Part of a small language model's weights.
Training: a variant of SOAP for these matrices, 192M tokens, 5860 steps.
Each number is 50 + 10 x the weight over its row's rms, rounded and kept within 0 to 99. Layers, rows and columns count from 0. The size before them is the row's rms in percent of the matrix's.

# k: layer 5 attention key, 128x128, rms 0.0551, rows 54-63, columns 0-127
# q: layer 5 attention query, 128x128, rms 0.061, rows 55-63, columns 0-127
# v: layer 5 attention value, 128x128, rms 0.0427, rows 0-17, columns 0-127
# o: layer 5 attention output (transposed), 128x128, rms 0.0661, rows 0-16, columns 0-127
k54 106:43 54 52 43 57 46 43 68 49 49 56 46 42 46 47 34 53 49 54 69 59 44 53 49 48 62 37 65 63 51 45 45 38 48 19 57 23 41 53 67 54 43 48 43 60 54 45 48 70 67 48 53 50 59 64 67 65 51 44 44 55 49 32 45 50 64 60 44 55 51 46 59 58 41 57 56 37 42 59 48 41 78 65 44 66 46 56 40 46 43 45 44 43 54 30 52 61 56 36 47 49 42 42 43 69 57 29 42 53 62 57 61 60 48 44 58 42 56 42 45 52 47 41 63 53 49 43 27
q55 090:45 56 53 51 41 56 56 57 59 48 44 53 28 55 46 39 49 48 78 59 42 50 48 33 48 73 61 47 58 56 41 61 53 47 66 52 21 46 56 49 49 26 50 51 60 49 60 54 56 49 46 48 52 54 37 63 59 56 75 40 52 76 37 57 41 43 49 52 53 60 52 56 64 44 66 38 40 63 32 52 40 50 49 41 63 47 68 52 63 42 60 54 48 53 35 59 39 57 66 59 43 56 28 58 50 39 53 32 43 47 57 62 50 42 39 42 55 48 51 48 53 50 47 60 44 37 38 55
k55 087:62 57 40 48 46 66 49 56 60 24 39 35 60 50 41 31 44 35 54 50 53 52 53 63 52 48 50 54 55 45 46 53 42 53 52 56 53 41 50 48 66 40 48 49 46 59 49 44 51 51 34 40 38 40 56 32 33 41 64 57 39 72 48 44 38 34 54 43 58 64 52 56 51 47 52 41 58 58 55 38 78 34 42 46 51 64 50 41 57 61 70 38 44 46 58 66 35 60 62 50 42 53 53 69 48 51 51 44 55 54 65 43 35 31 37 30 55 59 39 61 43 41 43 66 44 51 63 56
q56 108:57 58 44 53 27 47 51 52 43 43 42 55 51 36 58 53 46 67 43 65 50 51 42 35 44 42 39 46 39 37 47 33 34 31 37 48 52 45 51 62 54 47 51 50 49 46 54 61 45 31 49 50 43 37 69 44 60 40 50 44 55 27 70 61 63 56 65 44 50 36 48 37 40 60 45 64 57 39 47 36 77 40 58 39 50 53 63 41 46 52 46 49 44 57 43 59 32 57 47 68 44 57 64 49 52 44 52 48 52 61 46 73 45 67 53 38 64 59 58 51 50 48 44 58 62 62 69 41
k56 105:32 53 58 60 54 51 44 39 49 57 34 53 47 42 45 50 35 52 42 57 67 45 39 46 36 26 55 44 44 39 76 47 54 46 22 33 60 49 53 56 59 42 50 51 52 42 56 61 39 43 64 67 61 41 72 54 54 49 58 60 40 56 58 58 50 49 65 54 39 46 66 41 44 44 49 71 49 39 44 37 54 42 42 18 61 64 53 47 54 47 34 55 56 65 55 58 36 54 47 52 45 41 56 58 54 41 40 44 52 56 45 55 48 45 47 58 57 67 41 53 45 63 36 64 51 55 67 43
q57 091:60 40 53 35 54 48 65 58 31 51 63 68 41 51 58 66 63 44 35 51 42 54 47 47 43 46 47 44 60 49 56 56 50 40 51 44 25 53 50 45 58 51 47 53 45 45 59 32 43 32 41 44 30 48 45 70 47 56 37 48 61 49 51 47 48 49 56 41 44 57 39 33 55 40 63 44 64 49 61 56 47 54 34 53 55 45 49 60 45 62 44 55 70 41 56 52 59 68 34 54 75 54 42 86 45 55 36 61 51 51 37 54 61 46 48 56 48 56 41 72 42 40 39 60 53 55 48 49
k57 094:70 50 47 42 54 57 56 55 48 52 65 66 63 42 63 56 65 48 64 32 54 56 43 44 39 69 49 58 67 46 45 51 55 41 50 38 51 53 62 46 69 51 52 31 55 34 42 49 38 53 45 64 44 43 59 62 66 37 26 58 52 50 36 62 53 48 57 51 58 53 59 47 43 52 49 33 36 57 29 36 57 40 41 39 44 51 38 49 57 71 50 43 52 40 43 50 45 46 48 48 46 41 43 51 50 54 71 44 40 45 53 47 59 62 53 57 38 29 43 51 49 64 31 23 45 49 49 42
q58 101:41 55 48 49 38 46 50 40 35 35 64 58 44 29 56 58 53 67 48 45 43 64 47 56 46 50 50 53 54 56 32 36 55 68 57 47 65 71 34 67 51 64 64 43 53 54 53 51 48 53 55 44 59 61 55 53 42 31 51 56 36 36 65 67 55 44 46 37 51 16 50 55 60 38 36 50 63 66 55 42 79 56 53 43 60 65 46 53 52 48 41 49 47 44 43 56 49 56 46 51 44 49 64 52 40 42 53 59 46 32 60 40 36 48 58 37 49 52 53 50 36 54 56 52 45 71 42 53
k58 098:29 47 56 54 51 42 30 48 53 34 51 60 42 32 57 55 43 24 52 36 61 62 46 65 45 52 59 32 37 43 53 54 48 56 59 48 56 56 41 63 45 50 52 45 51 57 42 53 54 67 59 37 77 48 45 43 41 50 39 30 51 52 49 51 50 40 67 40 68 50 48 60 54 64 50 41 68 38 42 44 40 65 48 52 52 60 49 46 61 34 43 56 51 38 54 58 54 41 46 57 59 47 51 37 41 40 53 54 62 50 64 31 43 72 54 53 62 60 61 53 45 71 58 52 33 46 63 39
q59 099:64 53 60 40 49 46 57 44 51 46 49 38 65 59 73 48 59 55 79 39 70 54 31 64 38 40 51 46 58 58 44 46 44 48 72 48 49 53 49 61 42 52 40 54 53 52 47 35 50 47 58 59 40 55 38 58 57 40 62 53 56 60 43 31 56 55 62 34 67 26 47 53 59 48 48 42 52 57 47 43 45 42 54 47 47 53 42 41 39 41 47 42 65 52 58 51 41 52 74 53 41 50 49 51 60 54 38 25 49 43 56 66 54 38 54 59 62 65 54 68 32 41 45 47 48 40 59 31
k59 106:60 33 66 64 57 67 62 51 54 45 33 44 43 36 65 43 43 43 50 43 59 69 48 52 35 44 56 47 60 60 38 54 40 45 57 47 48 60 40 46 60 57 42 64 48 41 47 66 58 50 42 56 51 44 51 57 52 47 60 71 57 46 44 49 56 46 64 40 60 38 43 53 63 37 64 35 57 50 53 51 38 50 56 51 44 38 32 43 41 47 67 39 53 58 57 49 21 41 52 45 35 54 44 56 56 66 38 20 55 48 44 61 53 56 58 63 62 51 38 43 36 44 54 42 26 62 58 50
q60 100:58 55 49 42 51 59 46 48 44 48 55 53 42 56 51 59 55 50 46 64 33 40 48 64 44 46 47 61 33 69 68 64 58 49 50 60 40 54 54 64 52 58 55 58 33 38 56 46 40 43 61 55 56 47 58 38 30 49 51 55 24 68 29 40 42 61 22 50 48 47 40 52 59 35 69 41 41 40 51 54 49 48 43 31 63 44 46 35 50 41 49 43 51 56 46 38 46 49 60 49 66 66 35 40 54 42 37 60 59 43 43 56 60 36 52 40 58 46 49 35 39 49 54 71 52 69 50 59
k60 109:53 60 58 39 51 56 54 55 52 40 46 51 57 68 61 68 56 53 64 48 32 52 48 52 58 66 71 69 37 65 67 55 57 63 52 50 52 47 54 41 43 46 46 47 53 51 49 43 45 50 68 67 60 38 34 47 43 47 43 54 29 50 49 67 59 39 42 41 36 43 57 70 62 48 52 47 30 57 47 46 45 57 42 46 58 47 62 48 54 27 50 38 33 42 45 43 40 45 55 51 54 42 40 37 37 51 55 58 64 58 49 56 64 30 56 47 36 59 42 37 61 55 57 54 34 73 59 64
q61 104:42 51 65 43 43 43 36 45 43 47 38 46 43 42 59 43 48 58 63 34 77 59 45 50 30 51 47 38 50 54 50 47 48 60 65 49 52 22 63 51 39 60 57 56 61 45 48 63 45 37 65 59 57 60 61 41 29 59 46 47 52 51 60 39 48 47 67 42 54 64 45 52 55 56 47 54 50 61 52 55 37 61 53 70 48 29 72 52 56 43 58 47 51 41 45 37 59 41 45 44 58 36 49 37 37 60 58 62 54 46 40 66 55 41 26 56 61 56 53 56 73 36 58 39 52 49 50 47
k61 110:52 51 47 45 59 63 56 55 41 52 52 57 53 41 34 34 56 65 53 51 64 64 57 51 34 49 43 45 39 70 36 46 55 53 58 60 60 48 60 58 47 71 53 44 46 29 59 61 20 47 36 39 55 43 57 38 53 56 58 41 51 48 46 39 62 43 53 46 55 52 54 32 44 35 66 26 43 37 63 54 50 40 44 64 37 53 45 50 53 62 53 58 48 49 57 32 49 39 45 39 43 36 48 46 48 70 70 47 43 52 39 43 33 53 39 53 53 66 42 56 61 37 52 43 71 50 45 56
q62 104:63 67 79 49 49 36 46 68 44 48 52 55 42 37 47 36 51 56 30 60 66 40 50 42 53 47 46 45 61 57 55 51 38 61 46 47 57 48 53 54 40 36 57 53 47 69 56 61 67 46 43 38 44 42 58 45 53 47 53 55 44 52 48 26 47 29 52 61 49 55 47 41 49 69 44 57 50 58 72 53 63 41 44 43 55 34 45 49 53 55 35 56 31 43 43 48 59 56 47 52 54 29 58 71 41 48 30 55 50 33 43 41 42 50 54 68 39 51 53 42 54 52 63 37 41 52 54 29
k62 102:33 55 69 49 51 53 45 47 39 55 59 29 38 46 44 50 49 55 60 60 59 46 39 50 49 58 47 42 78 54 49 39 68 61 55 34 48 49 49 38 59 49 47 45 56 63 62 35 57 29 35 62 59 31 56 37 51 46 50 59 49 42 50 46 27 57 38 56 33 49 55 45 59 33 53 45 55 59 45 48 59 65 35 70 51 35 50 31 65 57 42 65 48 63 48 52 63 53 42 50 56 40 70 60 61 58 39 39 54 52 46 50 35 53 46 42 44 49 53 52 49 60 60 44 59 38 37 38
q63 101:62 29 52 43 49 49 45 52 32 45 69 57 61 31 57 50 52 55 41 28 52 43 64 62 61 52 64 54 53 43 44 56 36 33 34 44 60 52 49 66 48 65 48 58 49 45 54 57 57 43 49 69 45 49 64 50 47 54 52 53 18 31 71 42 34 53 53 33 65 48 50 51 55 52 60 53 44 59 43 48 48 50 58 54 28 35 46 52 56 50 41 67 45 44 45 55 57 42 54 54 55 73 45 56 57 50 56 37 40 49 58 30 37 64 49 52 61 58 53 65 47 54 56 42 49 33 51 47
k63 108:53 48 40 51 46 49 61 46 33 53 52 56 37 47 67 52 48 57 53 32 43 49 58 59 48 62 61 51 46 63 54 48 33 39 37 53 47 53 34 52 50 65 35 64 32 29 65 65 52 52 49 49 51 61 29 62 54 63 61 39 42 54 67 40 32 57 71 37 35 51 60 40 52 54 65 57 53 55 37 48 51 28 53 49 36 62 50 47 61 43 54 51 48 38 36 51 66 37 40 46 50 44 54 47 37 45 48 30 61 59 40 51 48 67 36 53 59 52 63 51 38 39 67 40 50 49 53 61
v0 092:41 45 50 66 63 52 64 54 56 70 35 59 58 53 60 67 54 47 60 38 57 57 40 69 59 71 39 63 66 54 71 74 53 55 27 53 56 51 40 48 59 52 63 57 51 51 39 62 54 56 49 61 39 59 56 50 57 43 36 55 34 46 48 46 45 43 60 37 39 49 55 47 59 57 69 57 59 60 44 55 38 47 58 50 61 45 53 61 54 71 42 47 66 38 47 43 53 45 37 57 54 35 45 55 45 40 68 43 58 53 61 44 44 53 44 60 68 39 57 54 61 38 49 61 49 53 73 45
o0 081:49 51 54 49 50 52 43 59 60 34 63 36 44 77 28 54 45 37 36 61 50 54 54 50 46 45 52 38 45 49 63 40 43 36 47 45 58 66 60 59 52 44 63 50 54 46 52 39 28 48 56 28 59 53 59 58 58 52 60 47 55 49 48 54 55 56 56 71 43 50 64 44 40 37 30 47 52 39 58 56 62 72 40 58 43 52 40 31 33 45 52 41 32 52 47 46 35 60 56 42 50 37 69 51 49 73 46 38 47 49 48 67 53 46 72 59 48 68 47 41 49 55 52 58 45 61 37 51
v1 080:45 58 41 41 50 48 48 25 58 51 53 41 48 57 50 52 52 56 60 57 40 41 59 61 57 60 60 48 42 62 44 54 42 34 48 62 42 36 41 58 41 52 46 59 42 53 48 38 42 39 56 26 49 32 59 60 35 51 44 43 62 44 60 60 48 49 33 46 48 40 52 45 51 49 49 44 53 33 51 49 55 51 52 31 36 51 65 54 33 50 42 51 58 60 59 51 64 66 71 38 30 57 41 30 50 63 51 60 61 36 57 31 57 66 35 33 46 42 48 40 49 52 55 53 81 35 55 56
o1 083:60 48 54 40 64 48 62 68 44 61 51 51 59 37 39 44 47 31 36 54 55 43 26 57 44 38 55 55 47 64 49 39 66 59 72 37 60 46 45 41 53 56 41 61 62 53 47 78 51 45 44 59 63 65 47 37 47 40 44 59 46 53 58 35 49 56 49 57 48 49 40 43 43 45 48 47 57 43 38 62 53 45 70 53 60 46 57 53 43 48 58 52 66 38 56 37 51 42 37 50 72 66 66 51 62 49 33 40 38 35 42 51 55 40 57 46 41 56 47 39 35 63 39 54 25 45 51 42
v2 087:55 44 58 55 52 54 66 54 62 50 47 48 55 70 38 41 52 49 37 45 42 55 53 35 51 49 49 52 54 41 62 42 85 29 61 44 57 62 62 51 61 51 57 72 40 40 53 56 58 43 58 61 57 17 43 42 64 53 64 44 58 58 50 45 59 56 44 55 50 58 37 45 58 49 68 47 59 72 50 49 53 46 43 39 71 46 53 57 49 55 63 36 45 43 53 59 39 44 43 50 73 63 44 55 41 54 56 37 52 66 47 56 44 68 33 52 49 54 45 52 47 57 39 49 45 69 51 54
o2 077:36 46 51 51 41 56 38 41 55 47 48 47 48 45 49 65 57 65 56 31 55 59 59 58 65 39 54 35 70 52 43 64 53 58 42 66 57 70 48 66 41 44 58 48 51 70 60 41 65 50 42 34 64 72 49 43 41 61 50 49 22 42 48 60 45 43 58 53 43 22 46 64 51 76 45 45 46 42 54 47 49 54 58 44 32 51 44 37 41 47 43 47 46 62 45 49 56 43 47 55 43 54 48 57 50 54 44 71 53 42 50 47 36 46 60 69 45 47 64 51 47 55 56 39 43 58 57 70
v3 096:36 48 64 44 67 52 67 68 41 63 53 59 45 49 49 63 58 68 30 47 60 37 37 63 61 40 47 55 54 45 55 70 47 36 66 54 47 49 38 51 43 37 65 45 56 43 46 41 63 25 46 44 63 51 27 47 50 55 51 52 42 45 46 53 66 36 55 44 48 67 59 51 35 28 51 57 49 46 26 44 30 56 47 52 54 49 54 48 44 34 59 51 47 52 61 49 47 48 61 41 58 49 53 54 45 38 50 67 43 41 41 61 56 40 49 56 34 72 43 41 60 57 48 47 46 45 63 48
o3 082:64 48 53 67 36 53 31 52 44 43 72 60 54 56 32 49 56 58 38 67 42 46 47 43 53 80 47 36 59 57 53 29 45 50 38 39 51 51 53 49 65 69 44 46 36 43 57 64 37 53 48 48 40 50 58 53 54 59 43 42 48 52 43 46 43 33 57 63 47 40 27 65 63 47 44 46 56 39 53 37 44 55 40 67 47 47 46 53 43 49 36 51 62 64 46 54 64 31 32 53 36 46 76 53 46 42 43 53 57 45 47 51 43 33 45 59 61 52 41 61 50 43 58 42 66 53 52 52
v4 099:53 69 57 61 43 46 49 49 43 46 44 35 49 57 34 40 52 48 51 45 51 41 41 46 50 50 37 47 78 57 49 53 64 32 41 30 22 44 40 60 36 52 42 38 43 53 68 44 43 44 49 64 45 53 43 63 64 42 50 51 54 51 56 55 47 50 45 47 47 41 55 73 73 42 50 47 36 59 37 53 48 50 62 30 67 26 66 46 40 50 47 41 52 35 48 47 41 56 56 49 52 47 70 60 49 51 37 54 65 50 42 57 35 55 51 57 48 49 42 73 61 39 54 59 57 50 38 46
o4 085:39 34 36 37 47 38 49 51 49 32 63 42 42 51 59 68 49 39 51 39 47 51 39 59 62 62 55 39 36 45 63 66 36 60 29 65 73 57 47 57 62 33 41 54 52 54 36 47 66 51 59 50 48 36 53 47 42 41 51 40 54 33 39 56 43 46 38 49 47 52 49 40 31 51 70 38 58 53 49 22 52 52 48 45 30 62 32 60 47 60 56 62 43 42 46 46 50 63 58 55 49 47 50 45 57 56 48 56 43 38 53 34 37 42 42 57 50 55 73 38 55 43 40 55 45 57 48 50
v5 098:57 36 46 37 46 43 55 57 51 54 39 40 49 54 39 39 50 63 57 42 44 48 59 16 28 54 48 44 63 57 59 57 47 52 69 42 47 50 38 38 56 49 71 42 65 56 42 32 40 54 53 67 47 50 64 53 57 48 55 33 40 78 52 65 46 71 41 43 58 47 48 57 48 57 59 55 34 48 43 55 58 68 80 57 35 56 48 42 46 51 35 40 65 54 34 54 49 44 51 46 49 54 54 46 49 42 36 45 57 50 43 53 49 45 49 35 40 38 43 52 51 57 57 53 41 39 64 60
o5 090:49 45 42 36 58 63 52 41 48 40 57 48 58 67 34 63 59 38 55 50 55 43 74 62 50 54 42 45 36 62 46 62 47 52 50 42 50 49 50 50 66 61 72 49 53 26 60 72 47 48 55 50 68 53 53 45 43 51 22 47 45 42 34 48 58 28 51 38 49 55 46 57 56 46 49 45 45 58 55 61 36 34 28 51 63 51 34 48 62 43 50 38 53 40 36 49 53 43 65 57 60 64 49 38 59 63 64 42 54 51 60 46 59 54 56 65 47 55 55 56 52 49 44 57 52 52 59 75
v6 101:49 49 45 39 67 61 55 37 65 41 42 65 49 41 39 54 37 55 34 51 75 43 52 52 59 45 61 45 51 48 44 70 53 47 67 41 50 48 50 62 52 37 49 63 58 60 52 46 40 54 58 58 36 53 25 64 57 39 49 54 33 48 49 47 69 35 59 47 55 52 50 41 68 41 15 53 53 52 42 52 49 57 58 53 46 49 42 50 54 42 44 51 50 39 58 63 39 52 47 70 54 58 66 71 38 44 39 58 39 56 49 71 52 46 53 47 47 49 58 51 57 51 52 57 47 50 48 20
o6 091:51 59 36 68 36 50 36 56 49 49 61 59 65 51 59 35 63 49 43 63 26 52 52 57 46 40 48 51 37 45 57 52 60 44 28 44 32 62 67 50 46 48 60 43 46 46 41 39 66 52 65 40 54 52 48 44 43 61 50 55 49 40 45 51 49 51 30 40 46 65 66 64 50 66 70 53 50 43 67 41 52 53 28 80 57 47 62 52 45 66 43 56 58 63 49 54 61 60 56 36 44 48 49 52 47 47 55 40 46 62 49 57 46 27 58 47 36 43 44 54 67 50 41 55 53 41 51 65
v7 089:64 30 50 43 48 40 61 57 65 43 44 64 53 40 59 49 34 40 47 42 44 36 55 53 32 44 41 57 45 42 51 43 54 46 57 30 54 38 45 46 60 63 56 55 41 20 60 41 44 67 46 45 44 37 74 64 62 30 40 45 52 55 51 45 41 47 63 74 57 38 63 31 43 44 54 38 55 60 47 73 60 47 50 43 50 36 54 56 55 59 53 48 61 52 60 66 35 49 53 42 48 62 61 51 53 47 52 49 53 57 49 50 61 38 57 54 46 40 46 38 43 63 67 46 67 50 48 48
o7 085:43 52 41 61 56 50 49 50 62 52 40 57 54 45 42 50 60 56 64 44 55 52 49 40 75 54 61 49 40 64 46 68 41 34 53 50 35 47 33 76 43 30 55 64 47 59 38 54 63 52 41 59 60 53 47 33 43 65 58 44 39 55 53 58 60 28 48 46 42 45 53 61 57 51 63 61 39 44 58 33 40 38 51 43 66 62 63 27 48 51 66 57 57 75 46 56 55 54 34 48 67 47 47 41 47 52 53 58 37 40 63 54 47 57 62 68 48 59 38 42 49 56 43 54 38 54 54 46
v8 089:48 52 41 50 42 57 35 43 24 48 55 51 46 36 41 49 65 42 47 46 71 44 55 31 71 48 46 55 67 60 60 49 45 45 44 41 73 52 56 57 56 49 35 32 49 58 53 50 43 65 32 77 47 48 55 52 47 55 35 60 39 59 36 53 41 46 53 33 48 42 44 45 59 51 45 43 63 50 40 46 71 32 48 53 43 48 68 53 43 55 56 44 58 46 56 52 48 41 26 51 37 56 47 39 45 59 38 50 47 39 65 48 40 53 60 48 54 62 67 35 59 33 35 47 56 59 51 54
o8 097:50 40 63 57 56 57 39 45 58 46 33 41 60 61 64 34 45 56 53 49 29 57 56 63 40 49 48 52 29 36 41 34 52 55 39 42 45 54 37 46 52 43 67 53 37 42 46 40 61 42 57 34 57 42 41 46 68 27 64 53 48 43 64 60 52 51 51 53 40 58 54 42 52 70 42 48 54 47 43 35 50 64 59 62 51 47 33 46 51 64 53 55 20 56 53 62 47 53 61 69 64 51 65 56 53 37 68 50 43 44 46 45 39 55 48 53 42 43 41 64 44 66 58 50 56 29 52 55
v9 100:37 40 49 54 40 37 51 58 58 42 53 54 59 57 47 59 40 54 64 44 47 64 51 46 51 49 51 60 48 50 29 67 44 37 58 46 53 33 30 57 77 39 65 58 49 52 47 43 30 58 59 61 43 54 51 56 56 41 55 44 50 59 55 34 51 34 60 51 58 46 49 42 65 42 39 45 50 43 47 60 45 73 52 42 45 65 35 60 41 43 42 63 53 58 44 49 43 53 47 61 56 40 56 39 66 49 46 47 71 64 27 51 51 34 55 39 38 41 49 40 64 48 74 37 50 46 33 37
o9 088:62 60 52 40 44 45 58 41 31 59 55 63 41 42 37 48 67 45 67 56 43 42 51 52 45 50 48 51 37 45 53 44 47 55 54 48 51 44 63 49 51 40 37 51 41 40 42 53 42 64 49 52 62 58 65 48 48 46 56 34 36 37 34 67 52 57 32 59 50 69 49 74 44 45 67 47 53 49 60 52 54 32 39 62 60 47 44 34 52 60 47 40 60 57 40 36 56 69 69 56 67 62 37 41 27 39 63 40 33 47 62 67 49 49 54 54 65 44 48 55 50 59 47 58 54 58 67 56
v10 094:56 49 54 43 52 55 71 44 44 62 39 64 74 58 56 54 34 52 48 49 60 49 42 59 44 40 53 50 59 45 49 41 45 55 58 54 41 33 56 65 53 53 63 48 46 40 36 70 66 67 53 75 35 47 41 42 50 39 62 57 55 47 59 52 57 62 62 26 61 42 56 47 50 51 48 41 42 43 61 40 50 61 66 41 39 45 38 38 31 60 45 43 43 55 54 53 49 39 45 59 61 47 62 53 57 33 43 52 69 54 51 44 28 49 37 66 53 49 52 48 40 67 42 57 37 30 46 46
o10 084:35 54 48 53 48 63 35 55 56 49 54 49 45 47 43 46 47 48 36 54 44 46 46 44 59 43 33 41 39 62 48 71 60 55 63 57 40 48 54 55 37 56 39 46 74 52 53 37 21 40 54 42 40 65 63 33 32 56 38 33 57 59 41 59 59 49 56 53 42 63 48 40 31 57 49 53 55 39 53 46 53 53 43 48 57 46 54 41 68 41 61 44 60 41 43 51 49 48 56 44 23 38 30 43 42 57 56 55 30 50 56 49 44 45 53 40 40 30 65 48 39 34 52 54 52 46 31 62
v11 102:52 52 39 67 50 63 51 58 55 40 38 45 54 55 47 49 37 42 31 54 54 50 26 31 43 56 50 61 53 45 56 36 64 65 42 53 49 62 60 52 37 42 50 63 50 37 76 65 54 79 52 36 54 38 41 41 42 58 40 50 61 44 48 47 33 54 47 52 52 50 59 61 51 43 50 54 45 53 61 47 42 37 31 52 61 45 47 39 45 54 54 53 64 40 49 42 67 74 38 52 42 44 55 37 54 45 46 36 54 54 58 63 58 44 59 62 41 52 36 59 69 61 52 65 53 41 35 33
o11 096:33 30 41 34 63 45 44 39 56 45 54 51 41 52 69 43 42 64 40 34 56 47 47 59 56 27 44 33 65 47 51 43 39 63 53 46 53 47 74 49 40 58 47 54 59 63 37 35 47 49 61 53 56 58 69 45 38 63 68 42 53 54 50 43 62 42 40 54 71 41 52 40 58 53 43 64 47 70 48 53 49 61 59 48 48 62 42 76 55 38 49 60 42 53 56 66 44 45 56 46 50 43 52 40 41 60 71 57 48 63 67 50 40 49 41 42 60 53 59 43 35 44 57 47 57 59 50 40
v12 100:46 59 51 47 53 34 35 71 56 61 46 48 42 61 44 35 52 51 47 52 51 56 53 53 24 41 47 59 66 59 52 39 40 59 51 44 50 43 26 49 44 38 52 24 48 43 31 44 49 41 40 38 60 35 49 52 55 52 60 43 47 53 29 47 63 42 58 51 38 61 72 51 54 31 42 35 47 44 41 64 37 72 43 66 42 46 49 45 40 36 53 65 46 51 50 63 60 43 49 46 50 46 44 65 72 43 51 52 42 59 55 55 31 50 44 51 71 44 50 46 43 51 47 48 55 68 57 56
o12 080:61 45 61 52 49 48 55 52 60 47 55 53 49 67 52 71 58 40 53 41 62 50 58 35 45 48 49 47 38 47 60 68 53 34 50 43 43 52 52 71 65 70 41 43 38 41 49 30 46 60 38 57 26 42 44 38 36 53 42 51 52 45 47 56 37 59 45 33 62 50 33 39 59 50 43 68 47 67 44 44 43 57 33 45 43 72 35 61 56 59 51 35 71 49 70 34 45 50 40 37 52 57 61 47 53 47 59 52 47 56 48 49 61 61 51 55 52 70 58 55 47 39 63 43 51 43 57 54
v13 097:59 59 42 60 46 55 35 22 52 51 63 57 44 34 52 44 30 66 65 47 55 53 62 32 48 74 28 35 64 50 42 44 62 45 60 51 63 45 58 48 62 46 56 60 63 54 52 48 42 48 46 51 57 45 60 64 59 58 45 45 48 57 47 47 43 46 55 52 55 42 51 67 54 51 61 57 38 61 43 33 55 76 49 36 54 48 51 66 58 43 51 43 47 51 41 55 50 37 55 51 58 63 40 39 55 50 43 29 66 38 43 49 51 30 54 38 53 44 59 32 37 56 55 36 47 65 46 61
o13 087:61 63 63 38 49 50 53 42 37 32 39 34 51 51 48 48 66 45 56 57 66 60 49 47 38 42 67 68 37 74 34 58 42 52 45 51 49 60 54 60 66 46 57 44 46 48 48 60 70 47 40 48 59 50 53 47 55 51 50 53 38 52 43 45 47 61 45 41 41 44 60 40 41 42 44 51 51 48 58 55 61 33 50 50 57 53 59 46 51 53 54 62 55 48 72 52 53 78 63 57 66 62 47 39 51 61 44 38 70 49 56 61 65 54 60 68 44 35 72 72 66 63 48 45 62 42 51 53
v14 098:57 58 53 42 46 54 38 52 34 56 46 36 65 52 44 63 58 47 36 43 57 69 43 40 42 54 42 47 68 66 53 77 55 47 40 52 53 65 57 50 59 47 40 30 34 52 33 33 69 33 42 45 65 40 72 54 44 60 50 52 47 31 36 48 41 34 44 55 51 66 41 51 41 49 59 44 60 59 28 51 46 32 41 61 58 43 39 54 43 60 60 49 63 56 61 57 51 47 51 52 47 42 59 49 46 50 58 55 51 45 54 47 35 41 62 49 68 67 48 58 43 54 53 67 52 57 61 45
o14 096:37 42 58 52 64 49 53 63 47 50 43 33 47 73 59 58 46 61 62 44 56 42 58 56 46 54 48 47 41 47 61 33 47 52 62 43 53 60 52 52 69 36 57 29 37 45 52 62 44 49 29 54 43 55 45 59 46 51 55 62 46 36 52 50 48 53 51 57 45 49 44 26 61 55 51 61 48 45 53 36 41 63 60 45 49 55 37 41 19 63 41 36 26 39 40 44 56 43 36 37 55 45 59 59 50 55 60 49 46 56 42 43 36 54 50 62 50 45 71 47 48 36 58 42 75 63 56 65
v15 106:47 63 45 49 59 40 52 58 45 40 65 48 64 52 61 65 46 48 53 51 51 54 38 41 53 44 47 64 56 46 55 38 55 60 44 51 54 58 37 40 64 49 56 44 49 48 53 44 53 36 40 69 48 46 55 51 46 58 57 42 69 62 54 55 64 49 70 53 54 49 49 63 45 51 39 40 61 43 50 57 16 30 56 72 33 82 43 51 63 53 47 61 53 45 62 50 61 57 53 50 41 26 46 47 60 42 46 52 43 42 65 55 52 55 55 76 37 43 50 57 64 63 58 35 53 62 52 47
o15 097:50 43 59 51 49 67 58 48 54 62 44 53 28 49 50 59 46 64 45 32 35 43 44 65 51 58 45 44 47 48 47 50 53 63 46 36 68 33 54 55 30 39 44 60 36 41 39 61 48 57 57 43 41 45 43 57 73 36 58 56 54 45 42 48 52 60 40 46 43 57 43 43 55 49 59 54 55 67 65 54 57 60 39 42 61 39 51 47 38 36 53 53 53 62 45 42 46 29 43 56 56 52 57 40 51 54 71 70 58 44 48 71 54 43 44 41 65 66 61 52 40 42 70 68 45 32 44 66
v16 104:42 37 47 54 42 68 48 44 44 38 61 39 47 49 66 46 57 58 48 48 63 51 46 60 51 71 52 58 30 44 43 51 51 51 38 35 61 66 45 45 55 54 47 54 63 52 53 40 53 60 63 61 50 38 47 37 56 48 32 48 57 33 62 45 52 55 33 55 66 36 54 52 44 53 40 43 27 62 48 50 63 63 50 46 28 60 41 64 68 54 42 43 55 54 52 62 58 64 48 26 56 48 47 52 54 35 73 61 60 47 64 47 44 55 53 55 47 44 48 31 58 52 39 28 53 63 61 56
o16 089:33 52 51 44 50 47 50 40 62 50 36 44 44 41 52 44 72 37 47 62 55 55 31 45 42 63 47 63 62 59 45 36 32 62 52 57 55 53 51 43 36 34 54 74 53 36 42 48 60 58 52 42 49 63 25 64 55 47 64 55 50 66 56 34 61 48 60 49 50 58 47 59 58 68 47 48 44 57 57 57 48 28 44 55 58 44 59 42 62 45 43 55 56 54 47 45 58 30 31 67 40 54 61 43 41 63 43 40 41 57 44 69 47 51 66 48 32 51 46 63 57 59 50 60 35 43 57 52
v17 088:35 48 51 68 51 59 47 55 49 42 39 55 57 46 63 40 72 36 55 54 48 47 27 44 49 46 31 54 35 39 41 54 51 54 45 38 27 61 39 60 55 44 55 58 53 35 39 44 56 36 36 51 65 53 52 44 52 50 55 54 37 44 55 52 48 52 45 41 30 35 34 46 54 59 56 53 42 33 55 48 51 57 40 63 53 51 63 46 66 45 60 66 62 45 46 45 49 33 51 78 43 39 43 43 52 35 56 49 52 59 39 57 44 56 38 66 50 38 32 66 43 49 65 38 62 31 49 51